python train.py --num_hidden_layers=14 --hidden_size=64 --vocab_size=1024 --norm_place="pre" --norm_eps=1e-05 --tie_word_embeddings=true --init="normal" --init_std_o=0.0118 --init_std_down=0.0118 --lr_mult_up=0.913 --lr_head=0.0128 --max_grad_norm=0.5 --decay_fraction=0.252 --dataset="wikipedia_en"
Each number is 500 + 40 x the weight over its row's rms, rounded and kept within 0 to 999. Layers, rows and columns count from 0. Numbers have three digits each. The size before them is the row's rms in percent of the matrix's.

# v: layer 4 attention value, 64x64, rms 0.329, rows 29-63, columns 0-63
# o: layer 4 attention output (transposed), 64x64, rms 0.283, rows 29-63, columns 0-63
# q: layer 4 attention query, 64x64, rms 0.305, rows 32-63, columns 0-63
# k: layer 4 attention key, 64x64, rms 0.29, rows 32-63, columns 0-63
# up: layer 4 MLP up, 256x64, rms 0.338, rows 0-32, columns 0-63
# down: layer 4 MLP down (transposed), 256x64, rms 0.674, rows 0-32, columns 0-63
v29 097:454447473521512515581520552462477470512465460520482522532529521533403508518505494533454455541492495495534528447565569530385555419519497503443478464507469503528573481472483496543537531550474515
o29 094:557476501449429483499527528522508512488457544422506505474434510484544556479498511481509503404493455513431510541441469509527430501556572471459574525463530481505445488535485495451441484487584464
v30 116:424587482509463532517550528466492567498492525493479475514520457566543549506507488480438392470537574477499469498541463463486551529523553512529545420482513528487455468549460463490545512487510575
o30 112:559501517439417439476540446486503411512460525505526508451498546460503459523513503527494501564426414437433481592487508520483432497517449458507490521496453534501531538465517502498473448466461479
v31 102:509562507612475492537462423562493491536436469488418497485456501528550555432482489499485443469513516530458480547565506440478518535459465487467477541499511471501503567528513489492526572568547502
o31 097:492466438470538457452486531389482544473602467505560540437561552479491452542516478508483572542519457535577500527487509503516474491606517497544511472522523556480504474505531484500510511454511497
q32 077:516471493499556483514513508564488525470551469541499561467490447509533458492472492436509465525543555437519546370567426468507530490439540547508504515506529508480499439482458478505510515542408549
k32 081:493508489521592557441515522493476540552474502561461534487511443520486535446438434516438416465519510439498547498579506491544513465525523619523504519498509444478505528493526492450513550498499454
q33 081:511514529392451528528545546496540493507434459535533433536495508505521573501496485493561478489544527484473504540462587483495482446513546486519483502505498464610437380508490517534482485489514497
k33 081:529498511432477477498475483504528513584448478489606475516489536514484513458532546467504480501513535560525525584439515479424462537530547460464499455542522520547521460516505543463465452454613502
q34 091:521474500484485476459543560457483553533591503529483466464569503452497531453431582473462497437498480443437466555498466486549514505581447507523482499591514505538526503546546505517569494531490520
k34 085:435506543428468496458496513574535498502534558531508551498502475515497466446512525514483562458478545496543569497497488579539469558535545535583516489524541553483544424555480570517500547435487499
q35 087:520561563418511484544568515471419432500471502448546544493485515482515435523466434469533475585509510510525460444472493553501578472474468492457491562509490540448540501472545466436498492482522527
k35 096:539492534530570535531535469484430519427477572543481531443539427562507481484491471507562472542481502463492532562477497462503467453446539426499465502587502469460496469512511399492480481543482513
q36 093:515530539500598555544469506523508589452466475445468502417520493561470437489537472481563505558466456496471502444442539517515469468461572505523453497556455438451498457508508499495534538483523529
k36 097:521486503523515541512463480469431553530473443523444502416600503515566482440535494513542473405491455466498535523518529522463456498498447482536476510521486491464457476440563557499478447475561564
q37 084:509454505442502519532577404508480485483508579513528486493444541579478539511520568520471476462513456533531465503445528475489473590487512430473492508575503482413487536453514476477527500558545475
k37 083:472537533462502485534572495463431477526524585431496452417452492531448476520495525427525519472466464557433478512531538553482493539467522483490454512500510471459563487471508434452561515511499580
q38 088:431570498476516483537487538562421544529560501491447473501501470503444434544520487500546492436519544462453465444505479429503519506500525494470552409511492537496505451572547543466476521453570507
k38 081:458481448465438483516453428519476542495562439507486509515550442480516585474536541494467427362459527445511494541485540506515559541498462527503487558484522536462491508534496477477483444465512491
q39 089:492451538556511443475455486459444504444503490499482463513503457475439462514421458460445566509570503443522501485416473509498432477484557525562400477477466503488553472477491542543491507547469469
k39 089:530496536522513534511478435458500532496496530510577525439561492463440451557457387448483527469552497535520448482571526559559511405457496549508530480556503485559500462472500516491479527498498476
q40 089:533461465458450464499525473559533473500561539528549520512510560518487477457566582501464518547493482500408529517481575580472462511510524493505500473565498550593504464483440572525524496512454520
k40 082:438463502515422444455529494482582471460448513524539475478444486404467507483455552510498493497474495482531487478560503411509484534521500517526397433518457504463574524508493550484464536510552522
q41 090:499512437516434450494496445509535441440474439511483473506432610453471520474533485517462514455535492469470505512468543477459525556497465596543482483507449502525539554501504532520542412508475440
k41 093:570486466535468497468530501470529447526473458440570467462473510486550487555431553491454539545479496507519452470609503510544517551470506475498501485436495553534551524541414435541500548537500517
q42 072:450511492451623505499535496490412525504493518451516499502493474527485535542570530524464508535510522474491517473530485466473502488538485493397437534471515456443518489459481466418463473467406436
k42 071:515525480457510440553502490467468514495549532482469594556498397459461460487556460469536478567462498486441478495502497526485471444530506549486481527535546582520529522481471434468426534492508578
q43 082:510480462424482514421480435496514428533485529559506527433530471432459412500484503496435505489469528516523559513537522547545438556519562562502486477472507543500512455540501516493570446520544538
k43 086:466464464488471529477522501463495441476501547507504526461505560454509497529417530550466475551553495548568462476549541445546506479461533525583419547461519561476545506492492558582525500476535558
q44 077:506480446518519534535508467420514432582450454479503503546495466487495492459563531507503469580490506497450510499512506557483546512493487582424481525539458447496455428430471533523467473570500434
k44 075:539538499516506508472512469520485484513440533543501441623467509449499515490563554458470491570574528470499469476517535572555475482497530552519398517491447508504518488525470477526435479570482551
q45 087:530463436504506508498466522486507487464471424468511466513533579505521526542525529488476523496506522543564469425516535522547517502556482568562555466432539457486548414519443453513555534549527575
k45 099:472545498479607520517556461453502535529408391480515487499532487528453491479424492450546562490556519529506499469517498472503502454468499485539541445527462455554531478524531439560501542449499512
q46 087:475539446497449525484444432508488530471510496498545484492454573495474521527520554536514516420480479475488491450533497560463468436481372555519524545470527514554493543483538513566531489574546472
k46 092:545426500552509471503501436448455509489418549396478443491418530560465540520485544480464555479461478493467511486495477498530556528466448535483502508464499545447588519511506530531491557502526452
q47 077:482551556534509539433445518481503493493484512592509516573515431528485543535527508486514400598493495503514506499487537558542507500554478508469560487538456488521461431528546465467544470501490586
k47 081:463519479457501507541427491454560501522505491519455465558464525437515520456497479529474514552494515489547563494509512426447524515483519510447485538470457497481420400544533606524428486519467548
q48 084:576566440456512419446543547494487550528498455451441468576523473499532524556511531595490530501465507458539552491505413482490491522478467486527523542535509520497458502505581543465464475481542509
k48 083:507553504486529487505493542480515528473530549456512489561432494541485562523507503531501506522470495455500487511509497598557543515565450420561417553471523501496474561584551466554442492450545483
q49 087:560489513529506494512431410522474518480494467466403516473475443469515564512468489457588493460547500510497543473448501516452528545468530474528456498558520498553540594559544490563466511538527497
k49 082:506467522568500563524475504530521443508528491484418469460497503495522557522473534469513513475450445469610501503496497560569492579522513515505514546405583558556491494457506490479490488540545449
q50 098:449552555541458456514519491570537514555514456533459513515587483559549538532445515457506447499488573511480536478450485506531396486528492527505481480503556452515545540495515458526456502484503401
k50 093:524481473509536552579482531613447476482599492513515479460445489439510487471524488523482462419525464472447557464462503509506551530546530546513467451482556536549511460462512490509479468525534428
q51 083:486518377509419493512544527485425504476506451491512519502545466436502487549450470504426502517448476548553471475501565453495512492516515477517480483553542554535494514435418486476577467517486454
k51 077:452518484504468471490422425505500462436477452508529499522446566517474486535466413467483546484501499489509537477469566490452511465490577510531436443464440552553519531522525434461538532421523521
q52 093:476513386559577549462488511471551547470498495526445520451456482458450497518440480447550536530593455555532562525497513565523542512518481480498476513477532493519516481453529516445493540569485516
k52 092:564490466509527480490511477445473497390447514543465521467497461482535584453480516491528490508507462510570588406456533536480478454481467479511502496484543505576459492449554543470469539483439469
q53 079:440508403529502484526499483495519510517598499446499491517471483620477434571528478522421512527516559573474461502488497498538515493492470471456468480526500496472517488452533416575524494463521517
k53 085:456579491498568539505569495468399486473603499493475498478591544500485487491488503537472507457474429547428532480482500503464481490521474462532538463551473488480561504570473459477458496490445466
q54 076:531519465514451523579517466530494499618475445537454489443505493475488487517524461437473464527449503447548473437540553448522524452510441488531495521443468483453441560534499433515464551526471519
k54 072:527486467529602471570445490557490546500477441453454425504500528506525455491462488511491485490527527519523475478538449491511524587481605511543536555476464521435522515460559458490493502466440447
q55 083:496438494522575411564505528542448472465529499524479525461506527513554480573512452486523530474474479477510563492498479489448480526561567433541476434506417429477480480446520516464495574462504501
k55 082:466507432552427469564530492512465503550536434521535504440486458485512540499506465436497456497459455461535500507518512481574469519598484478502483517562492549491462543436490512448529413428468515
q56 096:491417521454504469457509470529588420522461528507626474507473498496442510570571447499448468482533511504475536475580541498492530494481490518473540467458498573497508512544528561511503498512489450
k56 093:442429518519527520479597527467565529475536466450567495459520492533538442562453533423481444556515487479434463496468508446485525487489518460483507549548554444484528454488492517495431546519472467
q57 082:562494477456432537462420496488496416466458512477555500427525495533516447550508539481464557482470455500580489539436503504492607502569439511529497510525507566470518482482516528556490484493520470
k57 084:540545561481486454481502482439513524420507492425542544462468580543529495587456500509445552523539474486526491485458498494525454545459479510531453474467487499466548474534609500541557471537524542
q58 092:514492456455456517490530479447488501496476548536551446536463439527526511521536466481536499594520528567492510446478469458511445488544397499519454425499491518451458501534479528532421465412490535
k58 088:475526443471584490491485538436526454463453500480502568507495529488495526570552524527518476484503513537484442553539477496502546489551553493440478497454448501495444451516580477429397440471469518
q59 074:513459529480528498548572474473572523501549507518511518424494506451492534564463461547448556483486463497544512417502566536520450509445492538465451544544569460482547481534549556500435475451466523
k59 074:487472418481484561399499476453535492487518528473478511480556471522421403532465569523553503511502416506432485540542495500498481499509563516487536462543551499496424461517543457514485477495512449
q60 077:511525473550529476511589545555515548433441514483540527434482476460504538465506568474472458458538484472437509525450453524469562499443501544531488470476489416527465520535513582492518503504590505
k60 085:530477436515527462523502516569487559486465492517523552431485406568523508494480536433431503448466511541438492468440503517571410517464493500516452508491479480486493454465476580538472527556515471
q61 099:525505493454538519510458602473528541422505481473491487499483457463584502470476494419453466586495549545547491515481476481423446427515512469425537538467440522469479513501485516467468526468502547
k61 095:501567512524496532535471602470527518466531485571516476490504412518554573489509486519471494555493449556482498585500498557471447408521516475495553545442444508480540473480496527497536505424490497
q62 094:539514438509479472511506580538553489525520476490539570450376466484532488559409532549452568481481502483431490507522507480486514570505483473521564507477489532538559544487503524550506475520462456
k62 103:534540493532510496436570520571556504471542484497522564452492515535519534523416466495508544512513515542422525510521420500462532453482482474545542465508532486514502536598531466444541562499482417
q63 092:494446528485559529462489547562540524523480456499526516567468497447425393539580492490516486493594498489515506538520537469532539490553474538539522562503564487476502487478459457488485473520596499
k63 088:501484582435504454446551562530464524543449391440538501545502493501548473484468515517524536498548490482536504470520526471509537396486427542503485588519541515526534504500499518477483519556481444
v32 119:503433496576439453476453476539494527551464459494491496479568454498479526559525488412523591511478551537540502480458571501544491493500523542546463519510542471491510470468470494569508518472520390
o32 125:447533546396517526502568528471498490519496613562451501502432443468581519488489495547519433555485524497496484522561488467474516510504490476431575528486541516470478503542476496441528481500532542
v33 095:467487548448506521440521378557543493542446481502506543563482544463499505438541486494461514470501567461462540498548471464531470531553512452505582535525484468487517436459453485532520467504575493
o33 095:527535433533613512503493545419469520396521478518436457427506492553452525563506418447534459514564478528543463501510475538525477446490509479475515450494509502491441513495521499465528511480477517
v34 109:540502473551461496494519412429448428481489475474478468485544543494431478445501566515508488511518523548464399507443518527519507493535496568580451533486562442509473486471469490494526418532505491
o34 105:424484543555487446467498577532603557473574524573506520529492445488485554564487459549513503573456464467512516484529460516467523530532496470442527515484489510547508543513556508443498509449483451
v35 099:580438472558479490526488470488502543524546469488488553502542563560500433456479479468532486481463520499512538442469553511508603607526485451543451498547480483447530488535484440522549459528478491
o35 104:532462515470474497443514502498472507474438535569493484504459418518479599542506498445476510539475456532470469509557497541498462391481448524504543551466500565535488471451515561475456577484514455
v36 088:529538482442579441495475508539540490537517462486551519529468495558506474508512426535534527536487476564530469538463479516518543427525473450528484502542578520478481559461537533557587472554556558
o36 087:439477406538450452564501451426490493513510500567492496494548496479515511477437522441464406479497493465470512471535476433473504510490549576466514442465469513534500494478430538511481528478429441
v37 084:434473497492438534561472468465447500508487564502479522499435453501420471565563501496581558536521472457521440424485483553503537500480508502519486503506452508518487475528524442483463423500406532
o37 086:510477518548505498424566518567543470486498495573562511451544531550561515464494480490462495493433519494448543543499550569481438494496547496576420528534467477576502547539453520503538461513522482
v38 090:560548524481522467503537486512474507476516515546493555548506484530550463507534527531543426599520501504530450481556495521545427500538485535429505462469465424422468515510431438422522482497460525
o38 091:476457544508461457441377505457540489515575517463502493459490538530453492479525543479430577436484462481491536578482509518462511517523522537495482535548499568525490464516532548553557564536502492
v39 095:553486481443547495501635567408543529505472512487530546525503434450538537527530536551505460484458501491506520490530496504528479503554489549436596458505493505476490465508459517448491449443482506
o39 099:492494547558432533490408395520431431481573521450461455500513538527460464506478444519474511455535470486555453504519551505489510496439493498499509509517482512460540559489508505559594512546519513
v40 093:560502535454496568540554420514516517502484487498508466499532494532479487426501421551520501560589513566450499514537447488497511535516495521514487587436545498465461447549468569542545496549468487
o40 095:442558442535486404487475486510537525445516521524490503545492555465461572551485490454501556513382463479547574460489532498505529522582483513468528489508474532513482474433557468465532474470493488
v41 098:518529477560545520494528486558469476501514481484528562480544551463500498460537491476474556540565449495497477479541572553480597540512492530484525477570542498416513493480430469565553419448488500
o41 093:481483545464438454490496437482519491432494589538468415465446466499424510570503515492567496440466503490534502521555478503557480504483484510496517486488509565553466452549559562520446513447548469
v42 096:448443531441506517531526464412477563513479591521546465505501484504488504541478566524486459500551512477555491440474444553516473458517508545541544480478462469490405426495507478479490551569486549
o42 090:552501500600511496495486509615511451564524446499521544502453547517544570442506428514485513465468542506439551556531482506482504593534492463504481496494518521513510579430494508484555496504486513
v43 100:508589520498520542573509490544485514461449510473484479493489503575471463499540462515456493522432584427522466433470483522439515429479468465529432505491503546422447523426509527515484517439510501
o43 101:512463465527454490461562487512592529534510470520511522470502506375500489459440563449576543539553460565454477483508534478503493515425486510507468482533504494540440499527523526490581538535456523
v44 101:467488528500508516446547507414442496466560594500564461529471475485520434423486501497377457468484566462458516470502498517490492434484509525450498434500509563514471462497491481537516474463531478
o44 103:573496465539489539551475475554529478502489417461400505540442512500458521543515464452557563494554450513523523503515501516536536556490465408561509543479500518550504574502502503500533567511526452
v45 104:422484527535505492581552518565442513437509562496541538543504529535462517412563546468494492496549500558531437554504559461495502469442467493440500524488496509519501445459466459467461492488460436
o45 113:570578525442518524477466495444610444494514502497453530510506540435523511516485501544494564547463524435521549518564465520522493559529503483592458474511489539486512506581580515527513486503508505
v46 100:533492539451466541495525548450487550423476513474506455514608517529518545481523466478544447509474502411509535473569498508468490523504541495521480486410460472454501556566454536476512517465410474
o46 101:525531478496464515448502469591466488519489518477493532502525529495495498507460559545517611516489457565508554493436516529532467486488455601486500582515567488473466503476540457557458470571556525
v47 108:500453508501481526523508484540542528518534555517523497509465593509478506489530460460543517405476531420435442527389501485551546462434488462546519542510568487499537512455494417497495540493525487
o47 110:492493425495565519482508528484516466453465477565414525543520439451497537472518486546456517588488555496544470441560436500516485496520506503554474485488470478505482457481436553528489463509439604
v48 109:523500469546461496544540512516530472425476481473468558483479553493501482542550427582574448471530494480399465539492500458452515523427514506458466477432497447480465454466452519551501539453474480
o48 104:463501502502480474478421519477528512463512565529413482540493488479457535514463585461420557467486526538553495468480499541496519478521451532543488471580534506484586452521558463504541452553526568
v49 098:558544539504532526516536506619515580518492475523454535423525469501487501526491509488530540481485459465438538527512524485538454490567475490530461587448414497531559509497485532569505539501530444
o49 104:418498505418495477486500515456523422577457493488545482539517562466473474513548530491491503545485512536563466498507549437538514528497529550419538516524479503451461507500475441432520458535496604
v50 098:551416491481495492484582517475536477452512499488532474553460489418513460512553489483486494521483504516508501560495518491443437461527457575463527505436424493485425446489457542560482449503409489
o50 108:481494528509495521532496472465431504512556498507386531441540567555466480482484503520555521472441466501480544492506516562515553525478509520532531492583544447499565581478522414488582501494520490
v51 119:449414537506481429517495511522525576522511493475566470565572541535390570477530518552581491510488525513518535549489489475529483453464473462534490472510474483454462436494521501534507440530471530
o51 121:569494467534509536510529467454472382462446552554485547427479505542583539500388452487463518550494502512535527516490441479486502479526486544529503490470536539479513538445519477495535448498446493
v52 098:483490526453569495480535575454458461461475482482500496520492396461463508518502499496492495475528483519452504520449428453470566493558564542460518487511554586561559437498499499502555470436536544
o52 097:502551452569442481524463428503574515447489503468444458595515522527453437523487477517498447507530499530561457505452511518540493548465493459513549496458440458484517594542486500511468449555481466
v53 105:442549472495451418443499480511499437486496487541544573493436484548509468516540538530530548559440564545491561479479566492516475545458507454456514456549515463531473539478489493546493437465428474
o53 108:493495528481483505536474550418470542508455490498479454438529473479608512485493481448473496387534470430523473505534479526476463441489523537563488536483471548512523501545430477483575552524558493
v54 102:522504435499583488445491567558421494442528466471469514550477484545473501558478521492471518511496487489523480544596487492515458474524490440552503449501553446441494519425473506422518447545489548
o54 107:521457542483453503551416507444564483541457520538523488451545530505525459484490549490537526521514479432540503537444505480450503553484538534406489499489568525541500455536480529633488498501479475
v55 093:528515452588518478534481518526515540481508561435513517419444459523548382518538502540489500467458467551568444559464447522521521502499493548506539504440435457544505459493524513503527493478556488
o55 097:465466547445485460455521443483519402551537467535504481559544466523471514485532501468502431520553542467462565481523554471454516514470513488515445503592551524502592511487499457463515537519486424
v56 098:517566506457550520492556547494529508573513508476530472573464536470469517491594517506558513505483463555540441513524592532551502493531439471479572492538493502522518546529452457426453449524499541
o56 103:459500511519500561500446467490447496506587519548528523452578512515492429458456446586467513466489481466539534495557504518498465496511597551514458509528433488522510438498482535560504516432437475
v57 084:479511481464476574484487489474426492541552471492415480456454472459520493540502485423498473471497456465470504490534542510513569435540494424508462446491543496547549525566569566553521537441481529
o57 081:520518511513521512498595546481441531507406520488548538601468503481472460525532519521489549491568491540522518474484507517555520497479531531424502522487467453560462494553415493556437477511551441
v58 091:416468472524505469535482548516477500518539432512516557446528487423516525548527471525498462549555499444528491448505415501479510407498479526428550560538548532495554487541519509545582513524508495
o58 094:481496438484478512466509414458503442460482549469505474511446586515493531480578519501475466473470546621439496527474486505499499509469532503517407424454501466490457546530514493462485447472553508
v59 090:490536473536478521524516552497493485521455439459478494497530481479416503539502564537435534490426581483446537441611491455484474457519464488515528532550465576583538489498482509496520479550497456
o59 098:538498484467455570552433511528511487512489514516544508464525496430557501504521459457551479527548461533564454552451582543540465482524589481454462496472490481489475518463544448430542502420541497
v60 099:492524559569433506486488414533509524533520451537542486462517449427528554480446577494532426500553534462467502518505470528510486483452495502466554541532512470477505518545578563578491502531446532
o60 089:519495451511481408495558538474442476466478483423543502528452530547487545499571499535523560461503537528525491513464430445486532492569531446513493447490495521499476501509466494427599528442555532
v61 084:529483474490485484467464482468548458434509540464500506415528506500533491515473511482475428467500518536564489590511516529426541556445536471473477471489427510557496599539536544550501562512431517
o61 089:558535504486463486543519534563408541577476435464472524550544452478502513473520556523507498438539520473474513472504472528528498489531478627555493498519554473500526498481503415451467485501537435
v62 090:470551551581510500478463471546437527512460522451588442557525551480518430454519455486473550411506457461493423461562501505460509458505522522502507538451532513494496476478466488552530500556546467
o62 089:508497424446507546523527516527578496497566504588453499492513475496474530529489577502572453502500505577489613497476479508511465525550542451462510492549574515515488483506515509483449581445507486
v63 103:494492487495452526580473461585578484508495461515436550475499524497538468496494507472481573558442504490495525505534435466501569477504467514512557443507500447493543476483542491522521528389521595
o63 096:531467493512518426450510492413455488426450552501544536475525422480457460509537459437475450510556535434492501549445553546582526465498494491480469483548502505524489448443507536508467467536534452
up0 105:504490412590530454533484549473515533450507446522527479553498500454484459539512505499440468518522522459393468527438503522583540464533525501543444544519528453533471496474436459528469515473558527
down0 103:495472510491499476456485423510523493474505544439459451498531532508488502491465468432483503443453448517549483530535456504442443548511547519456595529529552533464513551559455509571523414559457532
up1 113:461518468450516424458550447551518553448468571506561461451495497531486473425499524475425518486486469599450546504472542529504465582494560515450444505509499521502510465503527542545492530488543529
down1 107:514447514553500460519501469483517535466548464477510434478534504551448478499546530413415439521491442543508525547461551498530513524476446379531522549471512576489459496536521475544445505527499507
up2 110:495481494521532586494558565588570451473510507520568538545504500504551417503522436515477524544539496443468535474492549476496525527593504415478459491506495476476500476465483556535575485494497501
down2 113:470446442498469439545556548572489534602481530503551455471514459497507503487477502482512503517485573482453503511518477460505472461497460516481423604535444474414470479477556478488440460493518483
up3 096:434486477500529528516536489467515463572502505471511455473519508440516431494487501471501439466527504440500450445504553543476476560445539523590467541539509512530535592427524487451423519522510435
down3 113:528511544472472500517453476419536446478484564461509500533494477527516567461549564456463563501486462479478514519482517525505521513465516581544604490488488575565448426521520508554462480463466445
up4 096:429539547495478552497529482472542527466524512532455432435519472480574463495524503466480497484550463481561423456532459566499517521512511521623503475480474516555511434503462496541455512418513489
down4 095:526466499543529516501447546482484473560451502435536513561558467509504573569511481563520491514479492549468550463449519464524502469527569525434600476466540521452546541459524537443522483521450537
up5 096:484476537524454487482548446533506537567484549480420490592504471533491558483492515532555532452515502522408536439549509455540518520446478428511462479501528496517477494458413570488504540508436491
down5 098:522508487457474505507491588491544475503481443471550493529526481496524541513579516435511451525492527538379536471451532457548463520566446516546487567477484568522486520525462446460535529539451457
up6 109:519465517412528483499516567561531559512550517457512433487501519485469435460530494560423529571522519465479521464492505530535496483506552480535436454602525483521465516532457550559474494439466519
down6 102:547505532519492512499540504479563447546504503523517469473529501451606542538519498558472501422522478509517487535551536491473485468572476518445537512457554509489458430468494423496439453580428538
up7 104:421519497511543496457476582545532521508523563478496453473473522578469558445475563479499456487474483600442562426535546515510487509467501508446519501454506538503492533497522518570473454538433491
down7 113:516552496468501477429483464489484520587412521492511475516546473433444561504467481496524476500506434480389520420486572487444502580463450540517462508496515455495489500513480504487543460536535537
up8 087:452554435502562563565490544446526508492546553456523544449524494491494505542450526464459483505492524502507557474470437475505501586521571411456461507428530499430507489490474491450546453501513475
down8 088:491480560448447486437466485470476515452480433531484519536504542509506454486505454550499482503472490507529427534508516403482463483511457554444577466554451512522501496473480546565486557557396477
up9 096:449492529554517465437439505555501447473499477519606546439502551492560466495515453581549485526462529472423460555512474490559525465457439499527482503464484474462470547497510545494562469454495493
down9 097:510498464532489490489504480478552591550478528471505503494545513526416530504515534524416481503566459454537492514531462542486516495571606540526582494556474540499511520478466497447393514529509510
up10 106:523511486540575563492499547486468581500490603517547486466551518425493540493543520474464461566502495545524496478563554518472498536467554460559437526492464516547507503477572521494495503590520531
down10 111:501528449480445538503545566459502568528515543472506446492550515555476491445574531512484562482465504598473515482508520457450508524521517458415477513410492508505540437494574494510500519551493437
up11 094:480511510469474504485544494472499504465504586557549514516494498510444493480596545543498451528529533547490498518455425484551556575478500536423471385524541479450547509498483483446550478507449518
down11 093:531538474529515531509431488486477513413493521468452476490501520494537429458424447484471584422503528521550563488500442542546533418552488543547540485488467540525540476492432527537455501476470507
up12 090:474492584511529443467526482517513511494501426502424511461513469520540458389511495545499538480515545466493453579549547486526542476462499512543457585420537503515543453488465476479575507515506471
down12 083:491559470510486406543507509507539507460504557525517490560548505484510486539564468579503567521469485468515556491527503557491609469455564500507449536550452520599489520491518464481508522534486449
up13 098:507530479544526541510463532481543518473471553526502517523467459477575517469435502487487475522573593537401569459486467527519504516473573556488436482503461503485545491478574489546456458520495576
down13 093:521440506440482461544445484501468515569465507519542474538412543508527423510506447473558466523467553515502575490473481413451498448492538431441478528526460504503523456498486430486455524515530547
up14 097:465461471507442535519544545494474553496507546502465475529501540461502507478536472465420412525569543582513488543524480467461486530457522560538442477515460437502560530422464510486482548504436441
down14 103:450496501494453505552466562529449510480509491497541497574444509462526476532539491541537476510495477500458577519465516467497493436515421441530509451477471518453572426574548557522450583456497510
up15 098:508481576481453533486558512461474547567500473499511499555550541466486504462477497461617481480548560435461495458460549497537504556570461468529444484549542507516561496549519513543539480471451530
down15 092:488498490475457527473412578493490476524482530516506522457480446516536499539547503464482552503368549466479487537419545516442510433496494519487596512439550515544553539454511512504504502504529524
up16 100:536396580568522436516531502503461530498510530429532497487512534457496538513550537517549531429518479465515540457428516462492504519502508543573463538554553531528509526482494480517563516549420464
down16 099:543570465594455473425462526513468475552468548552536524459470443483513455482473536446454543500547487452509492470527508501489458498506532515530555425542454446457536515486431492438504444493558509
up17 107:505539524547585505506540505509427517480505557486566467492527498436438442456545502538419520509510532472479504459502560525500511452534459536597477504425490508509541437443504464550569478514508526
down17 121:448494446570454483391512463513489502500546486514461530540509460490561497472416547452483486496524450438508479514419463523531486525545526532472467473563576475508478515610455522521504496509499515
up18 085:540496540482479458508463570500448489541492543444471480444520497487564518608527526554506499536480480448470495531503549519525491505502523579490524504508552425414524545564490499557466463501564428
down18 102:558508487533570495506466544538531516428462419458485490555469530400453459534478458504499559484568446553480471549476492498475486483528536509560517526474489552503473467424531476487521509549431556
up19 089:460519485538547492455594496590557523470478506494568505449479521454502610414493450493498478504441503486488490473507473523513499539521459446513452452458448470528497578509502515482454457477442461
down19 094:539542502485486474509480536482495547515514485447465577533507466477421508525560512499506512503550498530432443564531476392501517462395518502466463492518563578503465462485530511582526536496535474
up20 106:501502589520461506500562526526481463526457477556493425487514506512513502542525446452604431521469548394473492569522470505489510562537461461468506493471492571532510560530490479538486554462495491
down20 093:507430476485448496527447521557522541477441505471490517450530480538533494509470514574541514450520481563480459533577504458550541472589441479470518515475469595579506473496541484512464550530545535
up21 102:480501510488526505462517457554500505471480508502434518560473489487556474443505515446479465494543507544415558497568430432518450554439486421521469481424519484531531540542455582512468493438480487
down21 107:534486516513358498497501520477482491465426501572539556445532500528529485535523491511483507535519435524554491509416486470494546494621513453513495559531468502504568481524525521479470526456534500
up22 104:439470487490471424514525489511583552534536517480497464529510473494462521549463500481526483474476526433464526455488541562515501553492523406472478505471552534488463419474493458491452576440407543
down22 120:511538480575489493500483459486584545459485502490441483444478497518500540480628548516500554564514523501517537553558566500457575501542523528568498478513449484515504479461483437511474566470512467
up23 088:480543422574517455467511520470509481477499472438469519517446527518494460490483508486473482498497466432436486444491476453539487523490543631482509578514590487494504530482473519406465456527519465
down23 074:525428454507454511465494416474476499567487499412479509496534474527532520516505509464459553497454479605514499478489466504457459454532447562497495490456541519497398582496521501473451459546489540
up24 101:432494515445439462471498573495565517479518517524564460442522470516529476498479566505514493485456464396486526522536500511579464471509490435492470419455506489476452487465546494577513560481504441
down24 101:438408437422495534567454536554527504499558438471470502504470534542460406526516472500521524499531500470553454502503522469510529483462432485507479493544485542511533462553586516430532502529536491
up25 099:529418515552513441527541541487493534472526558489430432482453546465492480490557527434493541458529465518434416474482532512509516514512515460529498577539502427499466501500417547462475482484506429
down25 097:516535529531469511530506509448434475537429474460496484533515519436429496432434465483429522494532509500530540485454450465403502514494460549470485538477569455584465510453483492496457505484570450
up26 092:479463537509537473525500535501479492558449492501440438488510463605533521431537512578524541552473491465505467469507500516520529450481483535516494554582429475428562525481546558551500511571486481
down26 092:555496552513548526534517429418539475470560516591571504528510560433500493498505503578456476462515445495438501465507501486495492485450492507510411523471517494490502548479522494520549518583421507
up27 092:555450514572513466505553466534475536487577483560493456434476535522492506502444466518486504535560437523520461472499518507545457529411531507524504492454540467500410532462521597493520533569505539
down27 087:481503424444471541576468498483565437538463533502545494502500425468468436508494505381439480473521454451474460534480568490425508542536513491489550539475514486444509443464475483511489506472492469
up28 100:505448440484474502557563497470490572562470551538472505478453551443552421463474487497578584461459495527468505470471513485516556559504509470485571451422518528548513523466473491477515520460460514
down28 102:499448532435473451485505457427463395495435441552512506518512510489532605533495504529530454451552507436512481542512459538467505517564480510482486511471493493452437468498516455454520538525487422
up29 100:556444518541510527477529534488494471548526483450445459457531488507533549478505605430538565454487468471491584479529534519506536501475508501486529520460519503470556543540492525518533424528559394
down29 094:542490411574505456541523504459573489507503468507514498543522471494414508517556507469506499538578582517490506520456542486448537423498510483555517455527511536460544474463567548519554482469440548
up30 095:526502519518574493438510509541461604480476510517485452515507491445522492469481510532495531515457551458546496493512481598563512544540429493506521494573598434494554482536469537534509517553466552
down30 091:482559542436449590484418512506502471521483525550563526586492530502467467550501452580512500508544453511493452530543504500529496521502549460469547464467404475560497515562502545477542494510517534
up31 088:576460517445475463544541538461476464498403519419548521493452522524514553445512484529567449501521534544484481497493569479454561534502552491514438498542484573534463459547475493448483466448490495
down31 088:524489513429554488543521541505509480514441534517528517476458534488562580515569502516505526524541529539495443483537454537456432511513524550416454485563476476523536520406541540509529496464507407
up32 095:522448456440531478469515504435560571512569556543530476447501510484452524477456530515542556527457475469429529457521422517490519524501456487471429463556486520523480542481575556546524476499561525
down32 103:506415543481456467540518507540443499485547468513536541552544522533489450551487544540459529532546540576534546489413506492468448480457460476520486538473541494546442452456482450552526449453479558